config = dict(
    num_hidden_layers=9,
    hidden_size=96,
    num_attention_heads=4,
    num_key_value_heads=2,
    head_dim=32,
    intermediate_size=256,
    vocab_size=2048,
    hidden_act='swiglu',
    norm='rmsnorm',
    norm_place='pre',
    norm_eps=1e-06,
    positions='rope',
    rope_theta=10000.0,
    rope_fraction=1.0,
    qk_norm=False,
    attn_scale=0.177,
    bias='none',
    tie_word_embeddings=False,
    parallel_block=False,
    init='uniform',
    init_std_qkv=0.0364,
    init_std_o=0.0,
    init_std_up=0.0364,
    init_std_down=0.0,
    optimizer='muon_variant',
    learning_rate=0.0117,
    lr_mult_down=1.5,
    beta1=0.95,
    lr_head=0.00914,
    warmup_steps=200,
    schedule='cos',
    final_lr_fraction=0.0,
    batch_tokens=32768,
    max_seq_len=256,
    doc_mask=True,
    z_loss=1e-05,
    train_tokens=149800000,
    max_steps=4572,
    dataset='wikipedia_en',
)
Each number is 128 + 24 x the weight over its row's rms, rounded and kept within 0 to 255. Layers, rows and columns count from 0. Numbers have three digits each. The size before them is the row's rms in percent of the matrix's.

# q: layer 6 attention query, 128x96, rms 0.15, rows 92-95,124-127, columns 0-95
# k: layer 6 attention key, 64x96, rms 0.149, rows 60-63, columns 0-95
# v: layer 6 attention value, 64x96, rms 0.163, rows 32-63, columns 0-95
# o: layer 6 attention output (transposed), 128x96, rms 0.145, rows 64-127, columns 0-95
# gate: layer 6 MLP gate, 256x96, rms 0.245, rows 0-9, columns 0-95
# up: layer 6 MLP up, 256x96, rms 0.237, rows 0-9, columns 0-95
# down: layer 6 MLP down (transposed), 256x96, rms 0.123, rows 0-9, columns 0-95
q92 092:111109138125120130145121114150081093165142174117144110141089137092150124117183132066121138138082151135115149135118090179144173165153136111138129122091132130132149128157154136149166119105124125171139128149132134130089133073083125118143158159111129121144122128122172142151127165119123147111
q124 108:077157118106073144125172141158120110097107155110108119131151112166092129098137159112154124093082163100132153137119133113140154138118093113101109120136110103120117134131124142147076096120150129076114170115096170140135109173124102136159129187146117140115140109117127143134109131123094152132
k60 103:126149137126113148116149125068134127141140101137156120115144171088088106100096102168125082112141155089131122144117101106125172091138141162132155123152139110141125122166109155169111107147102162149132132173168146094146131163073121122091165117130116104130120112157137113120134167120143135149
q93 117:136095148123089111100153103153130083152130132107125133150149104117131150112124134135171109130160152110094162091116113112097138111114130121175114135160120100110147194112096170167147137116171098131133137135106125144154137150113120121098149140156122122131110094140080111176085101104125107092
q125 105:087143110126073126169107105114151152138151134090116137084116132139128165098123152099189127132126143147103156110114151055119089145094123134131110108086128127122109131112174112148125170149152084137140114107106133142118137114118124105108136085092137139165141099115096124092116132119132135107
k61 101:145117118155132154148124129072117137094171114094137138084137137164161113174083129156129072119133190119122114194142095150126117122160137126124095131148161132133082122140117105145135099137131119140105148122123138116121136116121100129151107143117123146079103146100133119190125137134110156150
q94 105:128128138115077142107114168099110135106084175124148125091090114141145162156148129137125123126168136110111140097121139094127144139157125116125138085088117097124112120150123115120159119094170122143097116141166189090177107160134147114122146110116151123113116151154107109159155184140110124144
q126 101:153137148187097122100104091127105137178112139132120119098070151142120136095161116122147106092135126111117145122099107143133101095125141151130121129118153143138091164130107123123122101119166107161130111144132154136117144151130129135141091190153104140076118114128100135089117058125105139097
k62 101:119145102168127148117155116170095128133137098172144115174144132134177116112110151108130111124127149177158088153121153138096166197157131096152114159114099126125135137138146102139118132137100116089113131098144159103106116151112095126140124111109129140111099144152149128053150140146127126132
q95 102:106163096134104112119147129158128073142117130110121102095123134126124117135113131081105080133126117100083135116124106133105132147127109116132162116141099121122134129121136082120112097174107137128151118157117099196102140160107113116116170163152091133097098160080124125086119133144073114142
q127 116:137113146159115100114142144106127119141114162147134087140160166157152188171117117122126114105138125129132126154123148152136169131122083144144151186110142129120107106106143090159144153126100129155132186098156133132104160158158115102122143117123122086089136137106147150150147097133120182096
k63 095:119060135138131186111115124079140131140078145120168155125090135137130093091090122122167155125135093136117141140136138070085115147116123147116103104133161150135155116177140147110118152110126156109115096129148107120103149122105132110091132116092146141122130096111126082134129111130171131144
v32 081:161129154148088140129148141149090138114137145228115141105168168098125151123122129127122147134152102135134152100138132125114121101088162111135153128124190130127105131124139078155097145132110144150151152153094154137119123109124100121186097118150124125136152156138160144129108103147123113114
o64 102:148122142150170109141109133140142191123082124141137129137105168114123077103118183111175110116129142144134094169120123104120157152105131117115139130144096142145118161092123126155144120156137128126166136133140134145150134120078148131114114131141130171058166149082098112107146132113111097109
o96 091:145107077129129145110134164143131129082120115097146119084124154163110139137136098137147151131115087137152127113147104142122111140114179136100137116091164097112144098158155116101102152141142118107101117104140113078130115136148130148134161118118114177143084072136135163141169125110092180131
v33 095:126160145138138137127107136112125109117117115112109123193138134138129125111122096103084119097116136182142137137125140126115131178135125109090107127086147084159137083127135128135091116112142118111110118145164130164133137087106129132153126138161133102109128215127091112180127107159121145170
o65 094:177121116107147145135159124167104173145132112114159129129068114104152105120154156145155113169154127121133152103152097132132133112093123194162091090118141107121123111131104136114116078128148166137143117148115076111129091128126134156139103157116141156105123137072104113139154130127106106136
o97 107:122151141164135139139146115129120114110127144148041131129139140141131140132121114128101124107138158106119083129075170152111087149175127075113141132125117092157132093125114086129092144088143109126125162151093155172112132100142165147141120153133121080143120122141140116144138136174113150141
v34 093:140126133085109122158150171126132158109099110154127129090153117143131157151131125133143094149144121122085122102098129140117114144114126159133131161159145189103105103176149107101139147126141155150130186085118147084155154149093119151135101170109139115109103128127146113189121128090113147133
o66 095:054103084102195134138128149110159094089113119122093136151114117110104124139122131137104131130126142144189165161154120155124144128117108122144103159131166107128109111138139131107103128124175153125152125104109125145158122123119130114117168119109152094105167119138132145093131160135126067111
o98 105:113129152134135106103087138148104127119170096137169147076152094137126154139127138137162063170146130137126106146103162158115111136094112110095107142121124136115160182142116155115116150124164103141123141113109129090150111127115098111149089134094148112174095175114144168132127109133119150142
v35 111:102146121118106127133157185130180123127135161130121078087140149123116130117156166101118155135109072089115070122092112171134127101136134136146116166095103126088125113099170094138108142156130153114143145126149132167101104119121123124145121157141105163112138099121173119151139135138155126129
o67 097:110130100125147087114123106181159083154103150124139123138097163097139118112121126119156104126159130129135155107170178168094155170133125135120139137101113202120133161094169152118143144141128088168128123118117134123130123177133144134120138097112131141125162148103130097098103128138172117123
o99 114:070085143070150135155095131119133108130120112138123148119161168102108137138135118095119112137110130101131111114130122122176118135139137136125115108098108155096138090141102113123103125156093169091145130128108058093116150122140124112128124176076116111122135115071157136135154146117166133110
v36 091:174134153154102151130156129151131082126172131140119134128110161150118126129202123120119096132167122176134171128131138112105152159149106122101121096122129131171140135090149127148145168151125134148172157131113139157145136132084112142122165141131161099136151130110145110143183139141132179134
o68 097:134107105141202152118134113126116151112120111163174151149129070159117141144148105196140134160148107113127144104128097109143153147135092145126139140105131133104138145121147144126127099154114127148123098100152084095091155123139137118112149124176103119091106180108143116110118160110107101115
o100 100:119139155137113125098140165113123117156093094144150130148118134122141075148124129104150132094135177139111136147135137072158128180119136127110094096154105103111129108144102096128115163144141122129151113112130146076110097144131087145095110104132104126127145166089096158158196146133123149147
v37 097:149151095113085128104161120145112076115103111138087097182148128113169110120154157078123140141103113106109144133134140129149132123083109132118142094186111126124127161145155106069119120142111107139141127157186104110094102091136116141167144124094148119136126133118132128089126118146143139132
o69 101:152107112109112168125120103118161147156136117115127141077119157119154140095131110117172136128132176155161159115141148148141157150157118120147097158136155098129117150134134166178173132144160112096089133151110108123181125140103120094127108154127118175111123093076126118154148104136111124165
o101 104:145107136145132112149121131114083106149104128153136121153140093139103085070130142117140133137126102159127081130095081150135090118108149146165131147114137139165140113110073099131132109121159121130158125146160115102073086110148140174146151153139162127147137164102117176131120118117152133095
v38 100:129139140127133129112163167114104159104159135111109121094148174152107164131104100116126126134108142083122154193123115124111114121124118102069100110133130162150154118104089118183113082111130126113143182155119097135150106105095138160134121082128095141146133098138093134137104149134148119122
o70 105:117133112164162124126131119156116166112145115133132086137115108153109129142128116152096092117166088140129123112144125125105139100156130156158167132108097158094156114152180094178105136110112120113102151142114074131127090124119108101105150119165136174120112169151128128153138145086177109153
o102 112:088142159126159127119135141126117125109165112109108110136169165108130134118141122125124181130102123126107162098104143104109119109122103159128105071119139098153115110146080105060146132146117120140135122166136146132115118110163072137178141119098145117196134108159150131117145111120107149114
v39 109:076090109101095119125133093130148131126116124131107132149124152084152128109127132130078160125158170143101152159075144098163177124133111137191161162126135097142128136116114141133116157130151126172096126117157145113122142112157116127104120170133106145121136170136150139109111173163122107143
o71 109:108127135130134112114140112083151138119178084150129134147107131144089148082160115088092129136143137084106111097152132111097132167162146132151096105125118088101121106103123172152102131117109112156109158103093152120112121144157111146147091136130146117138117117110138128112096162163124186170
o103 118:160132107146132126103130166140135138086098126141101129129136143115121106186077132110110080138120151134173137168118109110177128153150076140141130181140129157106106118173182121136128127106117154079126117137121116135127112139096154094153175154144147113111135134119111125120138115109129082102
v40 101:124113158097118111126103142180118130135151134071148132100121146174131094122068107134111140148138113119139095151124178098105149130135140117134155133103153142119135127139155101154137139113122131162134108117133079115133099169131140108166132108162131114093095133112185179111120129136121078164
o72 098:142126107155128113136102088101132117103115126149156132145140136165087105110125098103125111080147116120138123106108159117100122094094089154132136165112138125156144139131182145146134162140182143139113139121173158097105140110057168104131125115108158109166119141124128157168139161116143117105
o104 116:137143142142135152081135105126160165139170137112125118124089132140113157157078086121083110126152113110131163142131075122125143152148120088122138092099124102123104090145111118124108101133074157150144159156107102102106103105150159160148115131142147144133125136101137135112107098117171155175
v41 104:163114143095161137154109146108122110135140144101146120128168162123122124122162110124130162121128146142142083114139123133140156146087126151126079089135183129106131174113106132130164093142138116149148153147162140106105150128121157084093117103134110103184096157122128099095138133158140080093
o73 108:183138124160100148096167092102129162090181155112119136123132125129123157147098162125082076148145139121134099160112126115150100107135102148114101142114100092143139153154149154111153168097122097114151098121132113106100102177153103118132118100115112123084133129132109140104109116101156115124
o105 113:170105140122136145129137126135107101123146137133169115131153119135123132131165100132162180132115137099128117125098130109052170137114149120100113134142128129159119081123095103108114129165066194136110167150142112122132149103119168128116133142124109136158089158119120164160131124163101132152
v42 102:168122151125111136096148138094136113102132113116117107099115187115137118138119160119098147126112119142122122124098132138152110082163160153158125164157155133140144159108179105114134117123137127095163151100058132120171072132164126100144165116115120101137135181141137119126108137122113086133
o74 103:077106088135192120130091125103139094133137093093143100126085146126145156133097114157099163114147098153108118142136167129183140147145105112134102157142091158136113123173146122122121154152157115103152112129099103108134116138129138134119108126139164115124114144069104107103109139114169120147
o106 102:141113177147179150098137088133089102139153135122131083134123139153118122101152113116121141063144151151133157144143104117119138108126183122119184142103119177119133128123112134175124134130098137132157115162160108123140117125145160133134080139112122114075129132084137129149167128091116132151
v43 109:118120116142123158101175081151109133120138097125145146098076111139123155118103185127162174109139164115098118127122160136145123154141084116110117120132106137155088106103111119119119133084129108102095174103164138141135142110112110114194127133109103125130119140096143143162142127141147150078
o75 101:110099095115137134142118131118108133138113115122142137134144121110080138087144109137128142108124079125135109137144095133152112120110163122165114156126144138132170068135136146156150118175162119149119115140179127118091082144117127106132098152156108182106151160088131163139197156136159129127
o107 114:175134126113106092146162115141126130118114147115116162137126137157102125097103181099148117148094165112126166159154142105156134144145096171110122127126167116122145137108085141152079158130153083133164141156138167173099117135121099103147150128100102091130140102112150139097158116098149128119
v44 091:119130182099136111095142172136143113110155108124090165136132160154145190121166143129103133115111147100137136142169134121125172158096102136128122149120112111114100090170133140132124152144106122150102140126120121105113114160136107136104145058126093103146157143107078118096107102120098154118
o76 101:120123121136132136146144172146097160130188154111137107146168123123154145140100103100096119137155154137142127103109149126104143174116154129135123143134149122078101105160088106128084150107134100112136123122132097143130109133120168159132212146094131112138120129191135138140167148130134121155
o108 099:164122117108154117130161108120116154106119108135119109141150146102119174091169151086168157134100137104115136093144121080134135136129104126168102077121126101128122118134157132150103117110145117138109119139160114069119068124117085172088138127160117154115120159122117114140123159158113146087
v45 111:148140146175128174132100107135128138103108195086105137155189099134158089118123128139155118096104104121123142155099189130112156155107107141102116098134114077136116116128121143109145116120138144116124132141089155074125114139130135136120088129164114101102145111114155132166130106142120149138
o77 098:199132129094080128111137120160114151132103141112134135128068084127120151107118119124181157121162102154122135139153139143128147152114137155136108142124146130135148138104106134105076120177163082113112124160099119156162109078134094106135103163127125128124160119130125142128145113183120119127
o109 105:136185156160104146137126123129131176118152117143092100147104121100143142131150130076126130123129142075148139102164107101145143102122116130156111101141172122127172125082098097111107093094154131132144132128131121148162135132097107118161098146160117100161113111158114162110168149164122167122
v46 091:134130116136138138121081118125113135129166141175130118159183123134158129162133134139118110124123141138121113163081172154167146183110155150102118125140138121138114104143103100134123170122112178108118116106126094106180116133126106096160115109176164151147109136171087143122119154117166150131
o78 091:112062171180129162172120117134136160114164116126154061132091146117117119137118121106140155076161129116157137136148149125127090133139107130138149125123130113135114152136116111118102090148116135139117142114138122110154125144151129150132136109112163140127044113126138145135156141168148149175
o110 105:087142162126120173117128147124135123092121093158131182131132085146096117153137125126132136126094119099115179115139134185104169078104115092117152152160121118118160135152130121150123137122130138162090161139124082121145127142112158133093143121137123122167136129157094191126125156155131143108
v47 093:117159170123107126110126105138100130143136124081189113111109145128098126136172130134089146135127140076099132124107134145088108174112116145136131110116129124119149165102106174121134161106132165165147136145108128106111139083145154129151105085134108116110110109170062127152116110101105135153
o79 095:153108153100115136105108175112106111109160129155125145133163091147143137147150127127103114086136107103124168143151140154142168146106105118086136127129088149102106115137090123130104103128111161092121129123152136116123165142091138162111103117117106107151095130213147118099129185145123133110
o111 106:126152088182105126130161082153078092137169112154156111131123122099108137128136138108132110111086116113144123126122133111095135113110113116118089111095140153147115117120086126139119166190118102129102160120157120130092115111115108149138101157140152131147135077172128120132177096155161132131
v48 111:185103147102179134123163117135119147123113134144121145126121128112117093152070138159122137120086141103131073115118127133108149142153143139214140171162141192136164128137145170153108158150128097129123140131143152130141116130104113123102137127098146153128099142141114129126115173130137121119
o80 109:077149137127132098123140126113145147103134123090135069087130159135120118112152122110115128138167084146123108150099146123172137156123161174088144105108090162154145163164137108120158145134117137096171105113130140119109113109125114166126121107099136138158151135169157147152130074132138118164
o112 121:181141138150181143098128094138130098113118127118104121129164091171089136156126172132107115159129134160118118156126124164111138140139112095126116143109111124113132105109176106152105139089142152160122151123107159115128116168080129128127142106104084115139097125157153094126124138071172100137
v49 083:101147108145137159164170146151138129149133083165101168090114121145159086114090126127119116110160137092157094149129095157146097133131165171111116164167101113133122150113117123128088173115124157127185122156162111132149125122112151082123131119137138126102151129100166131126105124141110144151
o81 096:143125145118141082086142157155165152198125142079144147136092093145111126148121126115122091148164093129153143115128118092137085135137143119126134094149135099152168135087175112138117089147120080142124108097141160110124114140121113122111150114131156194136117121114118121110103142104124138115
o113 098:099115107132144158161103112114177108122119102150152079122135142121176127127136124126098165129121152127170088157105137159146158115112094119151107142126150177152145157139092158126085169099137168129112093089112120118116136091113161113092148144141132111133140154087152101140146148108121160134
v50 106:143123153098133127118162070101113082107178172134115146138133142129104108113123107142194153147154086096124133124132090097133119135112149140111115129114165120167081110127112152140123131127147122134092082137132153114129114063144127137173132151127117126162121132096153083122132138148125160114
o82 100:140124125123140093168157126113097166096128134132132165129142147140136136178122119100115110124123139159108092093153145119176122130180100121151139136176161107109140101120157176084122130123108131140120094143138127099087133196135121148105161123136173139090123129089126127096150119114103110141
o114 117:122151125151113166135118101130123127120102161148113108116121135127082120077143116114120165165144144090115124135099087098114127191116150116095099127109140097123132110120117134168175110128173123084120137155105148136122122093122080104145161150117081133101150120174131148083127094118135134116
v51 097:126157127090117090119147127109131157136129110133124090140125124167114115157107155152086124092131170139116118130127116114122129132116133137080112104120156122172100151170103121114134100104166124162159124097101157135067074151143115080127126142146135173105124109109158108166129187134124120126
o83 096:097156151143147161127158157112085129182149119156139122077107138100103119101092147119124101122139096134148130135153134115152129120165149088128103128126105089140129129142141114120121140118129096171145147189118102128145158093137188150127133131145156111163150149119133153183130108144145139081
o115 110:175143086115106132089108134148116078136159108108090112163129174116113149150136142136137103113126163086120162152133116148121172155130107128104152130108122121155116114071082111156130136129147150131122101106111130162145115138101090105156148156114097159094128146117121123072118147101089131128
v52 100:156132115145159126140094150090130095140138103107132115083107144166114113145134109129133128119148118146095126153092136139146134177132077104147143142140152120101133152116183155144101100121142118108124083124138144093136149128097131170131128075081145157134155175142181113092104158115119114130
o84 093:161125099164132126135148114141139105123120093114141119152131146102118108098166128075105126185125153128104134154125189156131125103142157150131088139156127141123106102107144140186102133099120121138140114175164130129105116190130114096135132112122130139130098110150125069164114130119166119161
o116 110:131111113117113154126126138144088157172150094136150127093108126101142124142109141165111117081150120140106126095139148124137130137123098100172130115132161122145157137174129123154088099130077117110102110090130154129127128129156101181132063124104095099108141156152123124146105159158134118182
v53 105:162157119121144164127160176140104152171118106122139162118074089128118124153182117133173091124072069162130138142123146148120129116142145139113168135126121128142103162121103127112142117128154157105087123142134134102093107106092137128131101090112139087107110144127124142088138105149121118144
o85 104:152147134109109110151123146114135121138128156102096163133130103101132139123141132160175191084134114156141122095135114143113127152120130141118144124159124144137172140132135166146147107126138105091150138097113176155105120153093097118145104092091093133144144079184100176131131083134130139102
o117 111:162098098100086166109121131169113167152137101178161121117162083127096119138132138157124115097144095140151160124086140139126133091101123104152140121101157108117101066119101110119139126156132162134081117151140120136123126115155128160108106125124117101114134161100112152111152159157092142108
v54 097:131128109165140114115171107111086139103146145125136108136090136166099109138176121140068127114111173137124112109177143146142104061139132106135127107189107156136153136104143133105100146146143139167082127129124128134151108113137125131185122149126133155135112158125184135123108122133132126102
o86 093:124140114155124150093134155108155101170144103139152151122180142160073151129087150123109098130157142129128186118143129163121114113121135140134096136087112179115108157132120128122118083139163110129125158170132103138104101134114100134157165169153123151155121132140129119148110122067126129097
o118 102:128124137134123166177166155118090105155116101137130157132119113107079117107143125104142106103124101127153083117128115107141116107129123118108159161091123129133116080133192130145141127091183106144138119137164135172134119129116158093154184086135093103113157107103132136099150137133127148118
v55 108:126133132179118155121108097128125126118136102119129143112137166071163130089125132139146102145107153149115129106138124149126092114130139092148101165067170120125153117132119092130120122127126170134129147145174117126117152096125130160119168090111106179114157088132128119119162148136126108201
o87 105:177111181135183113127126119126108147113119173146130074111134151120145138186142126108111153155155126105139104126148126109098156114133098100129135094183131122123090133092120134156126158096123148126155124123114091137160138152149068128123112102079097107134143144112144145143133155156115105121
o119 112:106142153128097107131149135114101156138122126088105111170142133095137107143087150162092116132110086173132129131110135108194124135116160110078166119129148184101125149134113145085114115141101119101111128121139138107102106148150147127119142141133136130148166062121105125154145132092137127175
v56 101:118143118091127135172144163095136132121115160153132136144105095113158077155135156111145115112146082147088114159159148120113143094135147146144145077062155171151147126150172166156118132118153135114125148135170104140160091128151142123141128148126089142135152122127092141124098112123133147154
o88 098:073099148136136113127135095136157107114178140149078142069124132135169095110153116143116128124158142143130091086078100117114112127094153118131118051144132132144156160126114167110148120117170088101118128139094119120116125152109150146088108149108138130134141134119113118144116142132099155124
o120 105:090116119117129174140121109139161088167142110097079153154119108142088155119102157142136140139151160127143151105151112143129121092134154129147146136121168110085150118122147123117119121146083185134157100143155107113128150130146094100124174144108083137121136160155139126095160136109178153136
v57 090:120172135122158110120134098108119082129107135144147172074085180157166133118111112129134126122127088142091107101131143184150115101115082131100126121154139155098114124131099132120150133130078134180145124104129065165142114109145092100120125134140123152112133112121115113154131130157134129151
o89 091:128127121078135121153163132152128163094157184111149137123160128124080157145139126132137110140107125193147152111140116137126167108118125163119132133153119112102146138139113129090087146122157180131147109127091128125103146178130158136133155120139081134135093141047127113135120143125111147131
o121 089:097109104117111155126152147129099133126140119107158101109104147130136130125080178095140121146075112143133146123142137153159091138152131138116101127154131124134120112134091160141150142176122105156099143140158123117112123156126200151127084099146138131144161125055115123105163130093157148148
v58 101:060142154103126140095193112164122125163092119152140129155135134161144123117105137135113154153119122173111154140111188125071140124143121096114089089127150114080124141115142144154089111154108122149135126120130131124135135122122164115117124135125119129153139080120188080135141124121121126128
o90 097:133144162114094166127120135141109089135139117140148088109135129146045154111135136098110142175098199116125136098152127102108125131115108103115128116112103120112113116134146133145147134136167169181142146112110147117144128111127125122101102133128122168140130137180118112067100106147150154130
o122 104:151115120173132103103137130139128131091142119128145069099096111109191141114114129127160184180154116138113103124140150124159088130112135118121128078105131110143174138130107115092119156127125093126159150144127132116119106101131114081098124161163125105105146125111130125108156159081109155140
v59 094:155141110118098123138135099150122135081151078115109126130108157096116098107113103094145105105130126114082163116075091144133150107134137069096153123106103144093138137122121126179149129084100145145149133112149130164149116140081153125104106113112158108145126142148156100135141088096108122149
o91 108:148157079113162125109117151133090127153134135120140172094119133152150103142141141155144083147138111189133134155184111126121156117115097127147096125148132119138154112099164120144093137141151184123137158142142166102121137132135164097140096154113127096100130122139151133162076113124141082111
o123 107:073097170153138089115091099149153165093132115156143099126116133113127104123122138091160150099123130160134139078080155125121100126124138113144150121132092144078149143143126126152131125137096092095134097077125127120069099111121139153151107122119158147155138117131101105103106131128109155156
v60 093:094131117097158174075125158139125152121105143153112145108149104147128112127141124133107156117148143128120135111130110092135142122091145137100175170134100129123131155094145134174125116107124067157173152140107110132144134138136113143148131098137149167187126113158174079149101121136139106168
o92 104:113124152116080106105145124108140090184124128104101108124153151141117130154142160096147183131121174117146160151135090105114128151145113160148114123099114127066124141123168141169121169158117131136141105141149135103147120094110122130105139154089174150144115121112090148160109114136145160159
o124 106:121104097138138112149106126148123141135144122144138085126066178158110145162132135155129118118113082102068131128099149130131137124078137162135115135104116103120174117162159111156167145107080100137128120111098158122159156128109165115127114143151118114141147108157148153147125108174151087133
v61 093:128090145138116159099095130138112119151155137159123137124127152155087145122114131115173067124110143145097076130098121151146103085170115137126141097149143162183139124151145141128125100126096125168150161114134113127133135135136147159153114145175137120121133105128079125137140088138127071092
o93 094:140135125123114116139144088138113131142121089093148133137165123104129090131105150122130155126138162118151127124130098078128117149151148129149114112113167121162121120133110103100105119126172154097122152145112177151130161120183084086104141102107082066087127151141114133107076129110155123148
o125 110:118134154109087138142167149160131083117163162104106151126135104159116153172133149140113113087149115119095133128166135124132139111119126145112158093114113087136098142118093127139188144122091118163136161132130115112096100117128132172115146120138141171157119109185134164129141096078133135144
v62 108:154175115190128121149124079148118105122113088167079114121179084102099121104135146168118181144131108113137148148084116094130133124100105099151137171146128140161097116126113125113135166109116106149115144135115092149113115142114145105126127119121100128099169132108154112162135115119146138105
o94 105:093124119135147129126104093155116145149094140104116107146120133152125169095165099068181099147120148156096143108134149138136093168158125159149122148107143159131126176122151133161117113136176140125134094103164162164125110113122100123129120162108126125094100091123109113144126155098165111112
o126 105:132165119163114120108161130092109122115091147160092115158146132162108135133136162113123120136113137114098114081129098137171150165104111144145118116165114152092131129102107128147141107148155118111087121155120139142103115083103180100148183182102139134128120111102142104170147100122122127091
v63 099:158159110139111109105167118112075157178144115107114116123172141115168141141105135138111133130133129124110119118121107120101119153125095088156110130108099112124132124131173144126117087144138124149070169113112109088181127129171121090155126141156159109155119108116076134119165160120097113137
o95 101:130119067136173129135125109131141106100113123117149114148092150165142139127131128141103087129116092071121103125132160135137098114152047104088135132123148084134118127136167125138084140134088114136140139144113162079106112117132138149125119149177101103133132147124123101111140091165115122150
o127 105:153143153107093101140149136130142107125160132119126121126134065128106163109080168152127148130088082096146138121127096150137083118110150150146099160103144102143149154130147111139133150153145097131129113160153075105176100101169096144128123154166157114118138151162114143125133139139128161100
gate0 097:167103155087102155184112109134147125128117161112165120146152086136106115138148133111090119118127136108087103109161113109121139129146141143081130127131095084126103107130107131098167117124089136117108098095105097099108079125098155124113151131087096157141145153117139089134106120135091110160
up0 094:152160150144083129136146146192139150111127141152147097116109108086112136114103108115151147160166130102127151154099136110165109134144137134125127133127158148108131153168171110090113154128159129098111115112140130144144134102123143174176119115099146104149180105133164112143152112071159122144
down0 098:105119124134127122118166105136163150150098136174128135141163089137116167125132113173108120144135108127148184088095113113123142138097107105176121146126143168156155126174127105114115091141126132108135150117148087137102147106135104145122145122074160063147120128130124169130140170131125098140
gate1 115:107102123123134104137127138120163134144156170165115135119153099112110117122134103085129119102116145127171099090086184111145116110176131148118094114155145124121135113136106158073147117145123124174132131159104138127136125162152125149136100160138169124116153132047127127157129143165157149134
up1 107:084093152125128125104131086150113129121134136156148127084059121144129135104093104126141099131112133127130124146167139118143109108137118154113131145130169107098152117107125088085126110106185126126140129152099129101145101192146123123080138104179110140143115149154117135139092142138141178113
down1 112:130142134140091098138122131126131088146079090148120167095103151167134152121180141119141155161140121142113109124122144125155140099151167120170124153157113122137124120109130142135154132162157160147086106094117097105111081137101130092106167142086083128097083130089146143123128116117102136113
gate2 110:144097144144172148142130133118156138133108160217128138175154116118116123112134142096156108092142120111151119120126112066113102111150147112112171130107117099104151174116102092114140120103110150133147145094164144115124140132073085110140128136121102130135147103139085112117089127125139125142
up2 102:091084107120135149123112106118165154137145105100150126093131146110129157111070132089141125085117122107135140140193140149129152126109118074122069109149114090099127151145102134108111129117091153108146124132153125135109132137126138132125153151103107168183125115159138147148097109173100118137
down2 100:091121131103122121099107176123142110108104112096118137151166183115130108120130168105103128145138138094104087141142167138148115124105085125115087116148115138145145152156107098148149135160122098160123162131126110130096138160118112121092150113146149153197186106145120135133130127137170136162
gate3 101:110134139115125115153152113128127136128132147125143117167176110163159136131114093174135140107163150156107119063110154121106089156105116109132100114101133134156109107147116139116103134123065135139147114151109151142095133123053140131131098121113132127134131106143124155075097125142120062104
up3 105:092110123127156125152159128112189112160125141127144129146117138155124133138134123139176120139127155080164135084074169135172146168134143109138123125149143109138158099114136139179115126130070095120116148123089122123151112108139143142119119099132168100142149129116128193121121146143098168135
down3 107:092090072092120165123159127115158154112123152077147154120100132147125110137133148124106150136125101141120147110158129146088126153132173157134091132142146120141153137129153113094081145105118108134125153136133201175090117127147079118125098135117159138116155108118095134119127124119155103099
gate4 096:109117134103136119119135117164139177137172136139141114146140093122172155108133156097119117122077134127095157107083181133127169115099140089147122067122110127129147153092151143142103140102112120153106144128103144077112098148134124111135132127148127143152080120105095116144125157146094112085
up4 095:138123157155111143121132073124117117119103111132108161081107105152152101104142150153139161106091146136120144175114131152172162159122139182123142161147105152160152097143132143130171098141137136135153167121130137076128175116151138097129155112123151098152124160131088105143126102105150113140
down4 101:097124108093075119130144118097118106129185125159175092113173134114136089174115106143121085164119124113117101102104092158119144124096108140150127135145101104130154117126123098102114124157122111121087131133092143136122101118097069146143104120134097125112108118154159097141135104098112119097
gate5 106:104123110138080171129132155127087149076124108145124088153092114148112148195133116163148123109110119086095113130109127136134130126141126138111173097145152124164151088111114107138106150100137097105156110083112087160136122087127141123130105136101127133145139101099141146136127158099093112157
up5 103:123142130111107128151171119137156118131092117093106127108122134147110099091137140142138088128149122124142125107043123086167161122113138174141141136140131144116105126180146098117160116164116105154115135123108132102088082153118125140102160108144131124106113123154076100156143122177133096133
down5 110:105145132131159101103125180149126121141170130126125142137164128140079132156095118125149134185113111149156148122094141103124105129139143121104088105125167163126085106154117119134114088155173160099150117138131073102164102108134105140142119131157141144132159077128110151121146179142113122131
gate6 096:167170125106133126133161150154151109121162154133105176142108138121091130151181111137129083131132163125134080109135135126110163109093155125128158097146108136122137129150131149119070099087127135127156135095073116122137141122113165099134126152142155126153088116168146147169102143115128101105
up6 106:159143105115131169139158090122117110113158154112139104097128113112114107139122152156139130112100102094118097100125127155141123123134122140160123151167100095122087109154120129165124086095153118124109114139137138164180107178127103114097130127142115123229142131113139102107116108109128114155
down6 106:106123111137130155115118127161131150140059152125141115107121110104145139125108107104167156140158162168124143113082105120113144140105143130126156137154128149140125155136142140107156109170176145124123122167095187141153144129156101085122117101141108115126127121185102160143101180141144090114
gate7 094:095103102124125121112114121133142108103108113151115104117073102146098112143109117126097175115085155110110160140102128162129134100162104107135093118145190134132149132126099136137111124117085136132096168145087130117101137136121115138146126083091145114124079123097145161071138157155162117123
up7 103:098160137165138136097155188143184125166093115121153109150117095131105134095134110163147163102105100135153100119112163128123115154090143123109151095103167153130139111111150119121101144138108113114108188103155153124149126101125074114133142116138159091130105145102140137101147112134135126158
down7 098:105136099127122103151113126122127158096097109120137110114099094133112104095112154157127116148105112094133152134092105142144167125161126116098113126121180130192148135131130161174106084136130130148145109141097146117142180191095139129106115097092088163113103157123125145146112130163133133112
gate8 105:195091113127099145116083158150123178085147153138133094127108162124126134186161115133125156085123113144137124123120120137185144128113115156174149129106146097127086141090119117106132131113102156152102131135104087147132154170126132144111155148146107137108154111121100109141132103118118146100
up8 099:085139155110121150135135121095119118151139118102182119126109140131137094084165124132139138137099114133144075124154162104123082135094110100137173141135163112188097122143135127129132085185127141133144114143136142115118150176096128117161121125136088089071105130091146126121128115129114142137
down8 098:123128110131130125121107130169101119107119124100156138112139152156143127139126132140116153138120153135174119130136142146099119157127165091168144165124155094176131099116133162147135096201093160123155117082106133162113074135103164146129140125135125085108156115129174100107096089125149128133
gate9 099:137177153154130122132136161105116120166140110091116122138130123121111153167160168116146142141162101075067118153165177140099112120112129096094123137138148107113156122164139167117169158125095111132143109124120168163121148169125153123125139157091142109122123091151126170120147113120137144144
up9 098:095107146157089132153109110113109155145114167140121142124132120068127134111101172121127126075138120145161128101172133113127059154124110140135137130107142161095110168112134147133130131126188119169161130086137090095104172143135101123135146106117096123115114111125150112127129171111109144143
down9 097:139154130129126154102104134115140101130143124165120133110137096185098085132160105134128114101109126153102163098087130116181102123136127146115135126121104133154135139079114101143139103143117125153120120117099117142097157133156102163159084135105082129104183125140112139130089122103090127064